Weights of a small transformer language model.
Size: 15 layers, width 128, 2 heads of 64, MLP 640 SwiGLU, vocabulary 1024, 4.94M parameters.
Architecture: rotary positions, no biases in attention or MLP, untied embeddings, normalized queries and keys.
Training: 201M tokens, 6128 steps.
Each number is 500 + 50 x the weight over its row's rms, rounded and kept within 0 to 999. Layers, rows and columns count from 0. Numbers have three digits each. The size before them is the row's rms in percent of the matrix's.

# gate: layer 5 MLP gate, 640x128, rms 0.275, rows 605-639, columns 0-127
# up: layer 5 MLP up, 640x128, rms 0.264, rows 605-639, columns 0-127
# down: layer 5 MLP down (transposed), 640x128, rms 0.245, rows 605-639, columns 0-127
gate605 097:462474432548480484436547480455428499577589502508451455593496453514381531509565393462496487397555461509423544415545511510441518491423455578457423489556509478448486537549571540531568473453467549539480560523561493444519500498533431452469451461542512421432546475522460471506559439471460438514456474571427482511519402568553504569442521555405452460544455475494497452425442588539506434514556
up605 090:462404527541547468496525484447480431563433468456438491414470528464513414518470531467482436458450446524414518454505576504454551562551490448514503495550573515494487483473498432408412519529432420499502532498419477515543547454576489440321526486543487517412524573491579475515481511412543446448560521504464478521516486547474409491495482485481505608495631536456552550502496466523372461529467
down605 094:480519481496487427461449517431463417445576482428533476471499484447608470517567454491462515573538513458463501458482560501546440540514496588506466612437545458476542517479488427532465598497463468534523477530451555439505549479503491551437477491422594446408487611498600500532478405505439534415444519511500426448516516525505451561471394482549417556574614556527541431512421538553458506483491
gate606 103:477501518520519430518528484447469592506532441418526485482448567498565626582521584502454491423486562508473555490528385521516513502503589574433480547634575450541434527449493479476451358575422503466474474497430571428547510453511473591441517522545568560454505592490475497514479535469549453394538495484463438500470477506569478521515538528512499529473485457384562515489508431535447510525506
up606 107:492494586433505486470443506503552462507511512490388430488446496536578542495470527572504562527459454480552497539462561459466540496465414484447607565550390437489453573463454536442580525450555514522463535497568512485484533612505506429514526582520485526587543502586414503533515496534503542561441532568458598530473478431452525484544480508483562415558518393486387464617561504500469455447488
down606 108:504503550523535544453408465502468505460505523576515578514563537380569517501504498477482443392545435499409494461499528483359505505454408540450519562541494394440511510543568574413458445597591483478467498527476461535531415480536499546455424467435510569499469541461499464563518556560456476456530496436404550471504463471552429515438414532446535453503480553468485422455431432491495492528425
gate607 103:559577505544489619445545444527533512434591494376544523445600477549484530505450536535591502514512437519396527472519578529439420514487408566396555545509566429465531454589478449438575560491566495473434504514539547433457519488486559530535491515583488492471413515457473467509554530556533510514472457567490461549482466589465483531467480457528532473483467483503516463454479539402482458448631
up607 099:513489512483434500487551524480491416486533527494529512585536510529526566503517537568513543448500396440389560541530470511471508514510449545469545480581568499545505607600488550511466527359440446445473499531526397514496484551432529467504649482475487567505512518547501528433515443467471553463474455459471516455527502415464559384560401581551494525564527487448614541555565475493493523583468
down607 101:546500462505546460474487529473448476530572525522545522562518518488505550597524409559590455456607477501499494602513503579468499607527406510459501522476508471448454572579531452512522503536393540547541500454573468583508489566473454445428526495540525550406565438530565499474480508474507543564417526468413509505482531618544364528603459512491486499507491510508604458544468424532484530479415
gate608 105:541472559599498482482521469500497495413573393495576456457559477578557599521539454496506570525562473531608496470545477481557491490424504546532436590535534488481429513565436496527597447448488494502514485457463470418486500555583385554537488519586492415485533494484467453578578482473486550535538470498526493429475501540514491543552518486476437468518395436554510479510609633551425557501498
up608 095:512585462437477468509436559478433431509449490471525473488582485505556500516523445525528592523615442526512492539544533562428475543618584439555549421497436547446469412482533444432478452426479553547492474447569558538497472403441536474542621486410455532497444468553546429473506526583571473404517449528566527573573476495482496461493446526513487567517485511456551481491536500599542452501555
down608 103:511446436497490452531595481546466466512649398580499405496554387531465479437506492588508563570533500542446524570527447539501541579462549484492493475475471474438584543568473525422467472435515572532301566506534508578511479519546478437486504528510509470530443466475485514492484554543492538471527494437525508468477502579572583446589505475503553547533465407474492545513499566473435511489508
gate609 099:550412505542525532541469517454470517453524489538510473593488572522573440463540519503524536448614480473497512491540399507561505526436517621583566488493565488487479443513571492413457534481539535559450422456511565486564484549419462498495473526421441520443492446621490481519553460512518575496492548579529553474467557404542502452474513564357434448479519524578531539460494419597451439478477
up609 103:533432499501496484426556487437511430504529452484561354495503497599481483485467364480571504533522492515527529440460458608460451504473449538494499584452461454479506588446536488416535488533587518573505508446500478515490512484541507498635518553369477499495559571479484505393466509464439570550546535461527563542495475442439480551428528486473546615603563477448556534531537495515533521500560
down609 100:468555393548483505526448563430466464530624482505574557541522408442539460489486533549464471514474488558632564372511417560433473529518511453415615478479484590410419565509403546522386512554493478506515560478507496499518562471582419563459550532504502504498513475531495502461525547497551555529500552449510473572467550446417514559514505593532474508505575487434495472506500496514535501444500
gate610 098:477466499531551552462515495431499497528507469504558482507426532458562450525505500558454411415461600430484457356498473535503579479409481561513495465606534493594391470559561524502463461502580535480455457454559495491496606563520521492517500444444488604512474489516534420542465461554420547534523453577490516472485435491548535568428494431507520473570474423506424468550421574500514609496452
up610 098:562426453449506482487496476468491517497461481500535426454514549529528407389519476465405540512500543565421566561532520504539519505498497506450591547461468509543466478477465439548551514522483498478435475437502453532447484578465536392392569470676381510493504490499512498438529470565577516506581430439509541569506561483451430483465475504560580499511601446522456612505508561575481475476532
down610 103:443407454519417492459502446460428571525504480539417441520542473578556517478512527386542559453489487476467499677471477548492466484506569481491635568537486524528507556447500415520510474578494483501490511421488541501473566437447489413453470477514449502491555504493472547398473540542570469361530493509553473535582523600428524578502467470489418532584500553519463536520477446505532545484493
gate611 097:562477516611475476479519485521440548503500491474458491407470429464528501452493495483416573482570547425513502460468603502573562446542499429575480496481561532437476540337527493518443406434454465474471477540424493572486495556512645488458512627559456399562573547555566532543480472515468554459474529536516436484420461475524496435522565509438514493437530543534526502546490498489411497519491
up611 103:512508450461513440500491480460506497611443518389480451580492472504496512595473555579457512451429550532432555509492539499495427572427470530565436499490534418586469446438509503577444472412500540441502583427411453406498533511465549448537495396393604547549525435489459593498553469494441518477474528495450464519446527513588516441511568553403544481509535421513506485498440492542481451523499
down611 107:451504457433539492445521538498533450443497582424434453417501433512491597482471489498510454518528492558497410549432473500566558424521506557576468551524410491565513411514495557582526468457491526405529468530493458548490637487497530506480452511383466440445479460480386570531477515497454551510481445529449554561527449552563554468537525490497600579417546528441490517469573507482536529495371
gate612 101:498551520523410380490441478400513498556443466472401443424496436576557464427457538533467512479484533540459517437486532508471518522551502470500476404457560608445439469456544460550548479510531553465553505469456518458567538564462485462428503450445459561642550523476411519571483534517522466530549468470400530543487432547477465492498457499396473437509613500476494515491403468529482390541495
up612 103:509534508556503516522577496583527478468417508484513533609470525515549594451501566553595498568476500513528462414474569519543574456573471529540515506399510503499513540521616449413457465498561424455544454434511525529413522491392514495520473489558504508394501543511586472488447514474428516481444532537524420436490532395485584404508468456510531570497431503505464502663479438465504495492505
down612 096:458602472454457536487445465470473515569543469608357494496496455495570497531469548568561477488448621551498473453515481567470527467555465500552599496524526483467483532531504534424406489448466605489551452565508466534545463555605577555464485553464494610442453553519443516448464444500496580524483574422495496451527445447446541558545524530457602432507544561489452476443532456556466499457492
gate613 102:421477483567501494496404490522419522536469521490535441424489511583496511447473468482507491523595423479578488515572558477578451465513571413506511451543534554441478488524405450488472531487414518575507473480508491531543460449534527456527539441587545518493520552479371572508470609433484428486554437507412520486520569476510531490694565496473522543509586445451473602506509466466466522474488
up613 098:513399574454368479508511516415470478487507513513443452466556516524606523509485522489543448449412565503413475493530573473471429496515512464452538429472507381561480501521583401522594528469538489572527507550471550506529524613511410545569460435472526454454563434520568496459469471530519431516495573494550459522485469515411431483464432494539485539496623400449489482512406487545485462532521
down613 097:443563534569515523427511476599512514466548567515601530435445535488499492421493445500499563468499446512488529516425406460508502531477495376527407478480555606562520504581508533532518428503497491475376464454468500463536537584458502496463546509489482519534487508492492572487551443540515485457438441468450499563426482450520432504605519507500405450605439483465593466402582423421499453520568
gate614 095:462483514474433512496478481424431428481516474506445482578521443619547454544420511388441478487502426534561565532446495450526520514501517536580608480520502518470599542506430526483520619470570504467434464416493535448498570470461527586456455491584402537498490432429427519514415428557479478515502515486396461480560403536576497510547562490527539474567493509487568491493479419547508428503455
up614 112:504574506573513505551559491515577541534487488486519474454457507525559516430526507565500513474517479437553488433526525490480549487480487333400445509522434472563454404581622462466494470505524488393564596462597557553547526562525493503436474487537622435534511493499541495487469555460461432459428413549569468550462492533486524445463496521505511494511565468504534551510451538389463622475446
down614 106:558517481624476488502516444490536518472596440521466477569475547581540446462506500563559539463575431572559507514464555494570468509470541506565516499538488455467471517584546572482579445546464489412547491395521643537487573434511512594373473551552444523494499497545449487444470504493487487486517431528500375513480493519506521495539552499550501425491506460541543518467430467543642499433416
gate615 094:616459498434535463454632536493453461445518501394606447445517449580496470439504551542535525555386460459516471484511498594529486418506388571532520482600494497466476536640510440483540518549461427492498481508493510495468420493546506528520543509474525458465526492480479547541436474531521523412405508443456425420467507479543513483460492536457428496498475486654585507496476519464477497562468
up615 090:517504415511461534483500518494522546496564492546560492492484600460493506490401490511511543591508514518491476449513494486509491510436565461463527454559472433543518569503514546501586590452414582583511460477475570409599506591449444467474523576501490493496531460524526453529493499532584530531446402541481631523490566586414465559502333450546537522481415501528451438490541519489468608481445
down615 093:450524457639495479475453465464447540555478487507426558572514441512503485460425438508503552496439517547511434477508550533498470424561573570417537480466482528471478515504539587493511577515479635483494534516439415482553501590493534513421441471488423528442430483463492475500590552516497508552536594502438543538450509516457441440480447411489515429477505530462531321435505455500486598472451
gate616 098:470472501531486422393445528468529440564407534521390525509442534461400435372504510461427524575428518497484460509572563480572550527567512416494548510521551529509558461533528500480440521491494540483478506524557488534506491525555583465494459504520559509446550415486494541478418522524435480504453604486508517374399472454580471563517544474433527452557528407505456479454398516469605509459491
up616 098:567576556528559470437610489473515489462456579463536479477489461370467543482481487500472587487554495545514507534454621524548470478513566404537560498544424506519586537493513532434513529451583514475473496442392491589562522498402468508450588435532497490471475473460474561577527513549486500528427520474568463461514408538448574507459440502432528471434483389566449490537517530413501528436436
down616 099:627539500452443519536541449526523517567419534484556485495532550434490450446476522512486460415543497463625483475405560481423498517544469500563532500517525596548559501516473520540514494496560555500580472479405527469485455474404445530476546504440394545522496613417414495549562476456492539581539422531573494527564497543481507592398466510525467511479455484537641465521476497496464529421467
gate617 106:517486503465532578544465477472504481454469420447596546523524475526482482577442587609531473443529432533436509473536491600443556514583512510453569513542471493484542469560484547496514493533535494491480502551523470474479474512585481653458555488607491495449458494583510483521499512454519521449562442525540470458524513603564393490562448475580474552514428366457587396474471468549532520403535
up617 103:528545448560476436543469614620457519473558516378465449488463592537500471463544546434530479494504539519507508457530467541508398576487540480453431514487543557438418478401521562438583587459547486495496647502510569487552509518445481466504528432579460464465508538521482562399531517494498426542479500470412479542528546439501583481520511506482490504498492449492535526426509461473599398570553
down617 100:393560598538519383514494468512429501535479528531453432443439570453618435465572484564515459511508397479562595459475479571450573532513500462491507471548599504495500533464526515489480433496478570566471498568479516406505557530542497415589493485619537504466526450516466484524571536555489545455552577465463576505507529622510544432481500594506549489486498482457496460388475511507475443514485
gate618 097:509530459479520563536487464378534548486581517518409510526547520518516417519550544561498459542497471545472512519394430493457458502481536528633510518499523456399612549461519458602421464530552481364564536458494540452503474529467438523425461473519504554440542420472563436456486482422473594537581475502513474379547457481453538516466520484530469512523542518491554506469518610543420543451468
up618 099:538510475452489467476529409547508503570555493490447486491500513502498531442383540466475526501358567507421482530552451517449483518547492439492499493483384488495448445526514492496512415581592475546547577512474494413456540475497458389551426526532518485489528413527558579522534534442446476464460452485450504598379530533530579536460571510502525480559537407497599525500399426449571445470477
down618 097:525504527445429538489442437421542509515495404530549502539439540607470482495494454513541553483602534473498505561494490472529450439567513526542520461513499456619485532545462451467576535528548452492569497486554529534521594375533445543488481486503507487524512576510563562462533549549494478435536501484535408456471565525487425600569593496578595352521577473489537548541478490559470445445584
gate619 102:483586501497366430423534474483524378470538532505492503505512411543504483630527526447483527549492524574393448454477488569484495527501618479590452424545443575461488439495473484547602528516480518562407581550474532484525480463442459497489529538525499501482534555425585547508540443501500550516516544456554488542438581522448545543529481387536418569508520449463558502532470463546452555524450
up619 100:404507424450532505496505482556573612484465484538472522549517501418480478420473535530511456539519428362489418508558438470435505491445502588468505514534458564497584468501495477525495508450518417466506431430496533544481505523563455529481432542501489577466462449583596433544381469498478506474447548501518557528595509543437497494600554467419524453522427446495503516532503552509532576422364
down619 101:525538482550498541382474479504500511522444514516497521547551504504500464555572418550474511541438574501536465539567475518442448487478553507471465413449530553447491489504510534426467534373528455603388438399627564414577516485521489474472517488486565561519430502433559438512563541549473473560575434556497534471527536452399575479528430557466491494574451429430457461553505507562452488477562
gate620 093:552551518527472504515497479473511483461503519547353445505438509434526495455499636471515471415479563422543497466499471520578526499411528426492461475539575521449445425407534584598488482404599502517525562430523566576455528513423620405576533534479462398522475469475458510517420541527500575519545512523413468493484536443514529476534513516481554421541537519483532489414501509575520514525506
up620 105:462491572506581438454515557471462470514535540441482503524400538521447469445551558595514437462419505543551427458502485578468443510431505497439487557523549426525526462425551541566473456419482477567474504448584564485463498525525519523421526698464472451542505435407572500508370496469448544531553562460462494464437433568490489546496499492553463434497532545521519475479459518531590532503454
down620 104:424559475427571444451501555484547493562523620451635555427518500557465535486555542568460507492484520519519497420532469537520474539565545553442567516433496515545524435508519517552382498459463509546492531442494547436423481483484492474493498553465503481527484421506538549529518482434438554470485584507458448549511471596445422469410457584548373518406556594411515448495487521489566498567504
gate621 096:426588472449510398582448612620459458489474451617451524555460496502444520386544535560534513529524537448485492509497567475428520437493531420498483558484463535546536466474521525524476490458400441552528526479527476421470429497505448544505498495474578447424504561510494478552444563475394421485489471463498440588455492445458397542516411534514524536456560481569515482454458525519501517526622
up621 096:555559498461490500639456499517511449435500516573446551511445446464438529467473485568469509535478499444473508511482515521525525488446465495519481613552563462465556508372485455550541492531500504449383449422468562505505486589581517512524488438402485395570507509460508488537481460555453550496532523503470615482489407560432420581478396430523469504546422420593460453519571481536548541483517
down621 094:536492512408525439546502417495498436435537452488551456527527488580429542464517503599511461513507576500461436453467485543468508549539516558591526543506491510436461530442525551517458509526495621459480614497471498409482468489419461597524520516481523459486522487581466504595347508587491450572472458530462552471526517448500528538587488452533517597524602505461495634565535525468525571445502
gate622 102:508449415502508556543527436480581498450535436559479543469584451503578470577528592555622550456498409502462457553486549507525557499547437500474529530509473623440518448572478465465526481556480480458498519408403520473497511540548470516570539644546476537418558490616603519552545483467469479467513514488573482470536584497526577591531475517491521446550513499472500445470440576531473470525558
up622 111:448529484513548509361456460531472513519474440515536564510563402552549444547527494477459479596425542567473503451546477422505511556514488490534516534526455471558464414553576478540503530505489439538601528537540560444442566511483501369456444461472482508495583537494550528542475428583510507422522522465527529531459474480539619480490541438385458408520474457446509496501511468476483441441341
down622 105:407480501541513506589485591490542508475509410502433576494503452520507442445491494506549539401505489530520505564468401397509525425460479546517419462541497508641526465457564423486557533539512458475498497527484468463532456458518544558472462495577512523492636578487551466612534439527555469436532524448449525487416459377633447480505493514495446483516530455544516490468467479531473434524396
gate623 100:496554533526466553561520524594544496508532414576540431555525510500454512453454456447523455395626526531550439411630522518467544497513456544514418471485478469636553431495456501429555576523515564366479441405549539487460509505500543535530507507526425436557445468488482470502454505554584548524480474451515499519487555596502401484498465458485493550452510493516535472489590409504562481471478
up623 105:442520502483455519538400526528457532473552516471516555461487517607537504472577550462456386522465478514428564532537444545565478519488447559541422376556487446522533557565428495486474524553525494469448507497530449529514475600530458428522545434483502529488545549499404592418639570562496500440580523539552507539483408400520490542494543492457543490527547519493460539546559547386527476579521
down623 103:474433561513380511484428533528451492471527489484455496445465438501475384527442456476485522479584419436497503510463459481449515492464490493540539522449432439564482526509491438501478507510511540492684394590505438550617502477577440384516517588473477502460527548490468554568527514556532467537491451477606431408481457516487502550492429506509552504580470532445500496580468513591558469475466
gate624 097:505569485548482470433555505476480526512508505520477476439519505494455466488616460485567389529578506531489518453463565471498380423528488543534493492465609606406517495535527495577477481484543444459543524543503434543572500438434507477453576446530468466494539577575486663404491508480520507445550500465511549544568507467495447523551536494462518489535469431520515529534355535504558431466620
up624 114:472496493537508453538498469523482486532452533570550504522423538543562515434519506502427614439448527429480545522519479527523429643469478550472571479537446371506565527482497483444555493481488447487603490519551538529484443537462472436500488414496481477483462557490454381456525539435534540441436579535477398444526462525467528516459543441485575472598401490546532524460556330476503476521514
down624 107:556520536512511529431624453477522477507502517500614486477489406572435453458524564497584464473420485514418536486559509577570512533547415509520525519543374416477583513483491392487515484496467607517580474526497474501526503464400458501509464508526494526437517526508539465539513619448525512497409527432482513484435480563480516519544406491519533432481540499488476510560493354540602533560553
gate625 096:426633459594560610527503534560535500521481407473505481391478466413553544557493471501420504542465538469642454478433571534454396466522488484579461465519455490525421468576463455512475457442514472503437492501533473502555547541514470524512467488490581413629421510488547504522545529512577551479510470430463471383459555525513545551555549440488495528496523529479565449497518527474545449447496
up625 092:404559508467542532550464480532537507463520418568451517518538462431455463509494449533512506598392516406533397478468469465487489546512526517581435528489440488525502451497380450519421480337461504542460411560431490523449545509563480468447500488440512397587548565493593471472590515487549585553491532444506569525490509433481512578478495429515493557467462425488465545480555539542459470463472
down625 093:531482548471487552420566551531603521510468457555480522509534562506396485554494527465442514496479469487606474558557404477555523525401581572506475566453516532526573478469452446585538522457349516573554515514435588558477476554531484501452545545449524563404532511575439537493532542451450542542514482584506569543532429484430404517522438549489418493470541475459423555484498468453490506478440
gate626 106:444432432568488532514569477538486464564398610393480510527495494536479567502459490467512511507515489587538567549396489468485557439515509498455561560528554521445513604468563519523392549493475479540494504548608445462546507598488469476529428481501535434500448480520515448469406493547535552455548534535477473440454517472473469539570524446557450408441545437550544403411479396535430459539513
up626 102:466501582571528553494435499508548558538552547613406515507471489507504545563536479505554582522569480512523524519446529432517487454444550506513548547458526521555568510552371535485470585481512457527587435549401464435532477400548444503430517536472453487424426552599594431531512517439566521493424505494578466471447529418492464432510472508507391485475551463492472450551588419504460510468471
down626 098:457466478557459460462417614494539474590527460432437434406483578431561511425531443567524504462570495509403539542487486499459506561477579487563447563433462507557482484533556480500481523393420451513494516474554533407631525583593478453501572422456527414511556498504461529447488495529469486446615524438508510460541496472509498508510444537550496475531489499471466593539550487471519474402433
gate627 100:517540491611555500551453459484569515586524490451547459554433443453596547527428456512480488549430478556559468483401564501487577526418516517434433489564566433484573528486534525547416494486516529510531511524438524433501545486403546466473408486465508403498459472501487407493445505555541384508461530454461468483486451499444460595569498458466520455440453397477522493606458469440513542599523
up627 101:521473525494464453502551481504514452515430580524514488419479456502513487474618521514509467529498460411468507512554385503416446468466514526449456412498437488415429454454464587480531565445522484534560500518411452505612522462459484478537469444494449507578581455487520465480432490529449476461490474401548472463492480470527441480525439476634465540536565559547554580543549358521405434574469
down627 096:528494517603564474499562551494554491559521478556515560561467413490581575516584499532583520471466445520472516444413468567534452452475505406410482434539444421570549569398469533585553469612537520536512473464481482464516469539500499544457472485492574599483495491508461378570465567496539479518500534464525491452393474528576480504416500452523587465551520450494501563444480457467555587524447
gate628 087:501465409686473423462457446488607469524479500522411405538481530417399494506459477563574525547557533430351489503512615556499471467543440515513518474485480532572463435538486441430567479569560499567498514523493507467465513424443417475538492464516546501501556524543467574464531461475486497496486383516502493484591564517501473548473497477487501420526497558502559492563508543504493480527580
up628 092:472536636384494572579562535520444469495501550513535546505518518601559486469512470551472508473452449552584478520504501487480587449524581480562493510560487410494511559408460560485459563448541453405471460545588529543539467578525564582448529552464528541470422517538503525490497566483490573524486640466536484564474542454493574530573526428494482563454511423539511483413538518469481529474404
down628 091:527557456594492566536544553543352509473486438518502571541536418590468478511502547502536414559580446532575478624469478491588500483498556558528456567550400463585533496542555523457471549564554574511462476552514521496450484549583499485520464534504575432452453633615527546498516515512474501515517524512507495452473460629510487560429525430563490501475520497502509475513432557550466487521526
gate629 093:442481531520428543450486467406420541534509475571474549572546549592460460495443558566534570500511456553470489376482474547542598479499507528480471499514574418503517510517454542582511588520529522494465488453393420578475483626578577517469514443503612439389516506486520509534487482483517491484499459595512490433446434520520606470481475469448471537483494474515469550434364510543518490467475
up629 102:479559571517533577489492487530475444583468511521461420503458455544471449521518490604587511460510507562559482473422465490585526449548398528605545530519516585458486536505440509471524473427542537543551524438479465520494408495566445468479555621512485472500522470536527522482528534424495598431475585436534618489508616475441477418488360486466512419445543497488525485556458498506530520414485
down629 103:525495405487447482504522449506460507512544499404501437588496418558486463507522540455602566488535574519463402513493454507515553504580520582508598529528553542504456466533486500575509447543502541486563467446495537478513464538436430484504492520555540494451382507537432490466404448602585598431460515559510451422424533472436495453470549406524599471459542532416549414487501604520512505505483
gate630 100:462605575604490544431502486463461480518497545549536534434523507489557506452455470511494588470546493453531507594464448512493479549402513499465518525537480488517476606571490544448552580481555495548514530421600442524527612429459526503564479449504488523538495466505599504635508503527431562521436502526513500544532447545537517640545463566467440528539449594455526480575504610447508572489494
up630 101:549447475593488494463472420428506494407448433473463478442531582413577524442501439506481477532481489448552509327514541521549573525493503484468542458562519515464500476511574464565507446456499504559547507559486502402455479561527475516568553528519387477520460450480516592568528509462537555466554501456616511417517446519444441433508543471491498382566506507508536473430535541525459476447616
down630 102:457457558459524555439668526497549484579518493468551442555545434489503454576434519494643579454583536521544423578566459469460450465433526510496578548459460521502526499432438511472404486487425528495479541541485380481523485475467509492476452456508566507415532428466487463516464496487504444503550491560493434529518508583480421530429510464467594471534507506446466534494389534593496519509427
gate631 098:427449435445642528506460501461547490459480474485509494568477436543464573598598389440448553481517491461484515532524541444530507381525472525526514534445606492509521490406499520554516456491577425544407467431384502491545459457392537552494496474512525333481520522463441418456447477468497546482505462461448513510485421420519495483459469498489542539418555508534456485459530532495505478457531
up631 105:498487438463487530534548497421505429454463607540476498495618367519486565494437468503477545513528495517497471521470559476535455504541585446570533443427474521497503401403513480385481547434460522545533548552446465562510491466572429458521527437474562485440493512590565493468502435466520452506555434542523569583546521546547617569503532516553568491418568506476638506511510475537545474503466
down631 103:486421434457447558462552534393449529503535532541514459550482411515473423512533465552458519471504515407515513558482465539557459472472505468514512516483542514503529602463547385416484519517510513522496543536469535535463515447484476541421542482413644564490538533501438470432505518573541601443467514533544632423476505478532492521493467506344509468501508596497529486542460492588590609535506
gate632 112:420434547519508420489543403428401558532511458465453461529558538532541578531552548471455515569581543410433480474446453531478554441407553471526613542455491463507522510406441576526467538497512577467513518460437489557541531569557536467416617443497473446537492481499431519558510518490557503450606580452543540446492420521493510464509477526513430484461428521472480527484541582565421508457474
up632 112:476570452491505527639483429421489490455510592431552449457609448352516513468512481513469470454429514513528473544482536421523531425506506454416454457501485411426439539587482490424463509531577459498548523607489474493487510495492560473480477510513571523521580608563543449478500521475430495460406464545519494533529540453518506469555540519551514456409491518410510465606516459471508527599543
down632 106:486533403460455494513591408450430507527577390524512419481451419516531562411526472511509448484440429513427526471533503513593488533463462494525530448475551453464414561407537427435518441507430560403581470502488417559423596413467553602543499540533496458453527522496449458470500567532438446429575489517522459497557545483468520526573435534530511519513556482451531497486489511509507591449528
gate633 098:507611501490506502349463533456490468508460525481537523497502554495439569523495454518430530564504439459490517468605567482619619500559531487566381556486527527514498513506502475446468528440447496478425496400492585519560460442492503484443511525469609489539475504554507535477438484500576598589479523456426513451505444522452509600568563569469479546504521435443438485443599556494548493514486
up633 102:505456546479481552572421560550507473545467445492486585645470523516501579618394508466442567506474523558503470558525449454495498611509424536512468500491572452589475548430433489527439379458528452564470468482550548479518510377439555443476428505550506499596457451467474523510562577549558525480521517481489489508479580482517525460569583459509450514503542472494487499360490487525539530512506
down633 096:480545429592510559534516430492527496450520504524432516472511507420551425594527572433573514467528563497483483464580523634608524482503473461485460454559545490485570466484487539517489472555575525416516427495572510527505550546416490537475385481611468508417459519462570549577510480522459475405480550497491514505336545472501439496495507530386494456473528501437492413462552474484475518508542
gate634 098:477533563536498525522503477400412449510500494453524473507526474526495492597440434472513490535489453492588465511494567493507495421519453539584582445484421486572536558498547506522588556515525534535422474546596571503538562496446493524433495552628519545526437458539430525438428461496470544561507534438536541472573432476577517568503544525488528344499531526556479472504380470467568405496420
up634 091:545415502516429551434498388545462504447458475437596512576526580509470433506592446546457482410471495380497564468632486569541494564488527515482482524508568517420413449495486477495451411553476454458480458492498492477488523498449476543534515492460498435476628488557475449393527553455458439440457499543541493538447526544465441428422513529540530599530511479429437478567521532458452517489555
down634 088:533501449519513524394501434539439454481422435580496495502558514532527437467562532542479458454546501539470580540610479491502464484481526521519469452468581417448509434437514627491493426509567517419462498434521533424511538503379560495525436435462491523494548463493527492525504565499521457397504498480430489508339461446452472443567527582509531521592464515448504451554599517508512553399485
gate635 098:572526478550478512517576487493487535530417545457504500501486400542429589526514449486505578448498532571547493486462497509565528464490491529562479460557471547407524559465516567548525531449560501498378469453565437500569400530556471474533447613520479462509585422451447508503459419443520568516623447489459536416398518480510503499629468432578511465452499464488551406495477456510567469550491
up635 103:524533496461415582524597505555578433490529520512512483538606542474588525430461518514603530526492484474507543544501477562451513585387535487573519420563526455490443494507451468475488507493539524509506507553408483423503463536523462516557474522398495519477517468549548478532535533564570437484420560571555413545523444562550493536541447552529423498465420410472475542373491531530404520405447
down635 099:509425578467517499552549390421517484569517531527527494570533425557536467563542497393443529473606468478432469511566443514555437400570494560431562480485543592601410484485487520514493462569579459554478476492496445492465461492567511570541459533411529505606476485508545491468476506558538529488515485438513487429516511563513555507568542553542534415486457463529452585478420557464431415553512
gate636 099:450495446493468528482496461515495544455518507481484501473529438419434403543548513568494505511562501430497444570372461541561477490443576508552453464484511555469531518458560501599481518534568520512471580356481514482567508554423454515452446472529472411447400529451550522487452436442577476433547492516518454495499520491503522462454440452546477447485606467602546414399579588461549540502436
up636 098:519582504509580482507469602515450469524472482527409534608553436528490519497491460549499533502536522610485536399446551485449477497408423509537555512531539464514545483476513442533484559476513473476486468446554506565493467543449458567529542436521583542489499431518535467590556554514491480430538586566584658400519505534501540535475540504457544442404424522585422487558494519561513421467432
down636 096:539590523540546470467491526485436503501534505555442453509502422569501493516500494515429534562637495474492523536485488527548482469427481461423537423477526413501491466448431449551587484498557514427512514396499529443529500477465510561485546463530569560408501413528453508563590497553372463399527555507542569440394510551489402538459481485489498504414437450590505437498480581501546509410466
gate637 106:436493474498619582413530472459488458430477476495569561535462525504523546573466444541465415468586542482453514554464566534534608454570562505527523435561545512557558523534384516506464457463518529510481463454496487485503494500597473497455425503543488472462482499448468483469466425611579590474552410514458483474518513488508462458496430465594527556516524546524429627403502555580475549564553
up637 101:486499450506538502505486562437396471552563537442516516507490451541435512597424466521581496498480549491457424468436474370500582430484518494493470502590517554506412440477517446543531483546472483542517574510452482545548502510495552509499424454450456500406466472476560518459495400533472626477550483485599428487571521412461495503592465612456572494619458524538541513530510445499510583475566
down637 104:546481496464483522469525579491460450498454496470553424612516508529496501583513554470504401473489475551519511558460460494504551529469414532503538384575485503577492469493468635500453460473579555460469565507523516429387492580399490564516508497524536476523480449502493550486462429478472516468407413494377517494536486515451454411507519514484572501594557545463595566399453488616496513520528
gate638 107:553489468494484416509559450554573457381528469589528581554521529494537407479558552490455511584455475455563519514608481470584470522493399495555548589617544530541587488499441516544485464494469432570403448511480550520414405518495476502540470505487462418510522505556483480607476569583509549528466523525422494480507486508476417520497580520453474434460431449506427494451456514541557504502445
up638 100:469484593504581477538511362515414534492401541578485604452569433516453492565360456455505545505479510541448572512421520567463468528483477548492524464507561504430437520506487522441503497552584488449373531481480554597428479543531407437440525469532465560522484543510474464546446558499495549518533488560526553519529549392482543523478534516471524555604493484408492544510464500451455455523541
down638 103:440451471515446427557394492447458559426460527491456598486495473495565606447460448510507522465501415445502481529401458547453546513482361535511426474544408405474448495531458412472485578548494535491465505498607481539453455463536516524480493548468523365518430500483427475507524515456447451571499485472550521525506445481464497483456511435559532498623462511551547460513435503445585499479589
gate639 093:532471451473502592521530430495468488495395439559482480547521438562539555496535464482448542418546488378474497499497510543520462431443534509573512534490553476501563466453531486494455430494500527518576497486444398659546556499458485509456440539514492454466496472561436444501561474497469500524527546462476436552378480453624504550448489555415405469474655499496565509401526525463482515467492
up639 102:515556446404600505503514557501499484504521433478453536471387482470480513523441429476430534572467506468472464558518528520493443524474552525468465409507390485536511486519427438481491399485485393533505509548456511403533468541564586420532465533418561507611508562429515449411450514503518514436420447506481533561522470552552476515645472470497517532504470476447510429551453583560520501599466
down639 101:471553554547528476497515489475484436396532454475501587477557434490482550521547495534487494424544500374417402511521486526428490523465491560473464432465473472530566453411469494374451422440485525545471484416421384506530456530531489492408409398501465433438452545465484427484550416541499458465470503514479555533456484419508496499517579500465391478550552533494546536439481567536529452497576